python train.py --n_layer=8 --d_model=128 --n_head=2 --n_kv_head=2 --head_dim=64 --d_mlp=320 --vocab_size=4096 --activation="swiglu" --norm="rmsnorm" --norm_place="pre" --norm_eps=1e-06 --positions="rope" --rope_base=10000.0 --rope_fraction=1.0 --qk_norm=false --attn_scale=0.125 --bias="none" --tie_embeddings=false --parallel_block=false --init="orth" --init_std_qkv=0.0396 --init_std_o=0.0396 --init_std_up=0.0396 --init_std_down=0.0251 --optimizer="muon_variant" --lr=0.0128 --beta1=0.95 --weight_decay=0.0055 --lr_head=0.00946 --grad_clip=1.0 --warmup_steps=200 --schedule="wsd" --decay_fraction=1.0 --decay_shape="square" --final_lr_fraction=0.0 --batch_tokens=[8192, 16384] --seq_len=1024 --doc_mask=false --train_tokens=126300000 --steps=10855 --dataset="wikipedia_en"
Each number is 500 + 40 x the weight over its row's rms, rounded and kept within 0 to 999. Layers, rows and columns count from 0. Numbers have three digits each. The size before them is the row's rms in percent of the matrix's.

# q: layer 5 attention query, 128x128, rms 0.308, rows 0-19, columns 0-63
# k: layer 5 attention key, 128x128, rms 0.323, rows 0-19, columns 0-63
q0 163:421441526588445479496538525463490527518495519514565490549448465495502496522453530530466396535478464493465473469512537476502422512495553491515491450518524540499524455482463554464455497571433473
k0 068:442468498651435551508515513457506496497467504497545492556443492563488543442463426543417408548454480467493480536550514489490528483493487448440475474460470507493550499456556531483451532496485460
q1 097:545536487458531468481476486536528510456590440466529474493493539559557492505525502514553490432502503555473544515458515483483596463546543458547546558504455469586467552533486489482511491425528500
k1 085:544530455505509531570397495441520481513530549489507506568442468542506528461512562503466523509554519489489497531605479527494522483442510483458548480495487501606541569508511539525440514528486523
q2 096:517505464606416516471494534509514539477573499549593519489501523552576445434504444440511512458534495510454455439506466529565536492528511503455521511481587529511470492495584436566399466481555546
k2 084:505491482458537438542534466506484631502487473473539452455458556551473490422462530522572532460524517544486532482449523553470549509552530458540467495475457487494492488546511540448451512471533587
q3 069:571540503466555462468443523509482539532449538497533481494476537493489516518491552468563509512528517476483589509439481541442522451561471505469462491494410461486485601505480571479456497544499429
k3 075:495451541598547535482501558474510469465449509535515574454427507503503510455521552478558500466545496430487505511419445525476523502539528538480462443491470493576547480426460513471552564461529433
q4 080:481536457476492474496491540572512487497612466491472536524522539503517479464499491469509552505467438591445541542508499437508561482516479534438527509500475439521502423530541519568444521424455565
k4 090:485466490484549538490521557447490484561589516484474465541532493517469493486524539491460416493473556563497456484606505490521475492487445494498488501504405471507523502489529482532509561577456538
q5 090:433500587466498433445498444450487462483482479503482509445552513482533493489541488411542487486546486478462577561432464531457538423492554486549518480496490492564450487478563572549493503468430469
k5 095:487457532553471517535558511508414411539509486528470521587577525463584487529476580455537510481482498572547501536530485465480503463541529478499512537476470523557446553474530541499591462541539527
q6 089:545432468490477520488534534485547541524512530484458466508534445498468555509552532469474543540528464495462484509519596526471546514523479517504528533504499457479587549486441460500562561459479539
k6 085:519462523459545539537481519443534490492537546530456446486465454513418493552536480522510504566456460470509517513571477572568541498501547515483494460540522510508587511487549510502454465411481511
q7 083:539489493471455413494502427489491511473519507410460520460544487551519483421521435465507511558522475421497527476463475550504554487559519551570452461490526534435517490539558473477524518381474565
k7 087:505546453516527527535468461497500570498517538476508521470546491507517511573518470438476483573517611473525476524556531516519454525472483455515587556463600470455472443521494541578542540526512470
q8 111:516534480509430481535542490477514425555505497467447507547436504531481531483564525593436480478518487530541498476513484517511597517549532468552478516527499518527537480526584460508449511387502437
k8 097:470507469504469544535472526532492518537468521589533569541509462502490497467470535545487492581477409580483462497550516485549453535536481488439436529500446530426469504460561437533503569526469506
q9 085:511450382520436564501569537460441448502504532499386506486521476467524527484510506528452532472542537483509427527517527536514479577494527555483534493486536524494506504528449477455566566553547598
k9 091:534443522484488478474480456418579464454456516504456523489585525535522518543448522554520454577404479398446458501535520437515506564438522523511465567484449549452475478495493494469527531517521527
q10 107:499510432565472550541498524490463491480488447481549524563534469498502481504510487526411478470483486523474490454542503486511467497576506503533524420552499496435516524461482483497503524507489460
k10 087:539512457616473452530555506515495483455498491468516447488474524502556518480432505450560460486495494500448540555515590563559477568541464547525515422537457535519446464579489463519525460497479565
q11 084:552563460573506532522572484492475519457527570476494494491496418466525505531522518456458508508472489459482566476505486452447457542507435538516449479456523450485462596547561488533487442531412448
k11 089:498505528639509500465509487570474478479526539482486479506476448556520458502476458556535493517436516518486510467507477512514525438489515471472490540564467484500481449507582463432506500379493542
q12 101:539569529430517467503535522489536460463510436545444518496443477536480530529512542536538530495500463447467585555473488528468415523488483496411463607495538484595480553523461474492448496498473406
k12 093:530442569442492552522507549501502490506501524525512446448587475517547457491542549505519523564492489556496490523526501529488568501437417505427536532438514507521548510498503497487436481436511561
q13 099:505467508533481521515579525500446637519514528553504464480463592534468533464437477498459441475520515482580549483508523488536461516508504505417463503481496470553516462547377502490466569520495540
k13 088:540475503484515494469514514507423584512557456532534472498507461481549586424428447501560448528502477446433502506494459470461463485503491466483537563466562563461546465407541458521549513557496500
q14 099:559506453493473513502459496523556466516498468454530448474534479496540446549540554557516470486489501469513421498511492488518539402543455532539477488438468438544504564570477484497527473498474459
k14 087:578500476417511491534551519462609551493489487493411416572477553501484513514470465521541544482418513507498571548539530528512494475486583463574495521510479501507535536444586533573496542473541496
q15 091:475517480546508497520532467450509477512452468610482495471440504466420480496504586533459486531543546505522468509460459458479473512477518519547470524453504554477582507459507469539459522510500523
k15 088:506466551623537514526538511494472424423502530477485444487463515478558574501456530518543530459490531447449509510515497497501504526444443439487530486453527468566573480496506487529508517460555466
q16 084:493410462533558524443519517511513540531503501511519503509457471552539508542403468516520532572509487421499503511514511471540454506462564533519531472497493487569482543445482534427497520423449437
k16 089:499526477534514513486537471400453562512501557482484459482473490556424493546438464510496440559431498420535504379504515521540553436495495474521475466488477534444573450553572460512416472450465480
q17 110:536561512538477529533459510558497509470562540501502575480549477468556503523419588494533522499437459495618468505476519486471452497447497455485486534535574498497524522510406470472490500430513477
k17 089:470460487485575484506477560482554506427453507419441451500441563574521498563487522531523529458495456512501494557523498471459516548476492493490530567469521468513474526519521512424569575536504477
q18 095:493526465529481504456515473473488543519504466559587540522490481482588477415510480488524487568455471509399553511486501450577488508514553498520510492485568513541424490549510482482495501498470501
k18 094:477466440503515491460502516514505553529495488573487464601524403558500477479489435488461541555522495434499524479486437500596551566513547528523480498496495484521557574561510477512495449442490531
q19 114:502518460448529564555498463503495446477519524545464585447519475515526459470484486532473573520508527487552467501507528510504461501458552448445547498474534512518488481450479470518451508415546454
k19 095:470505445393498453497495513427541458513454530478527505446519487531507497491525548480535469476524497507487543552513513566497523498493510552477467533516475476525480451461491470449572462532510546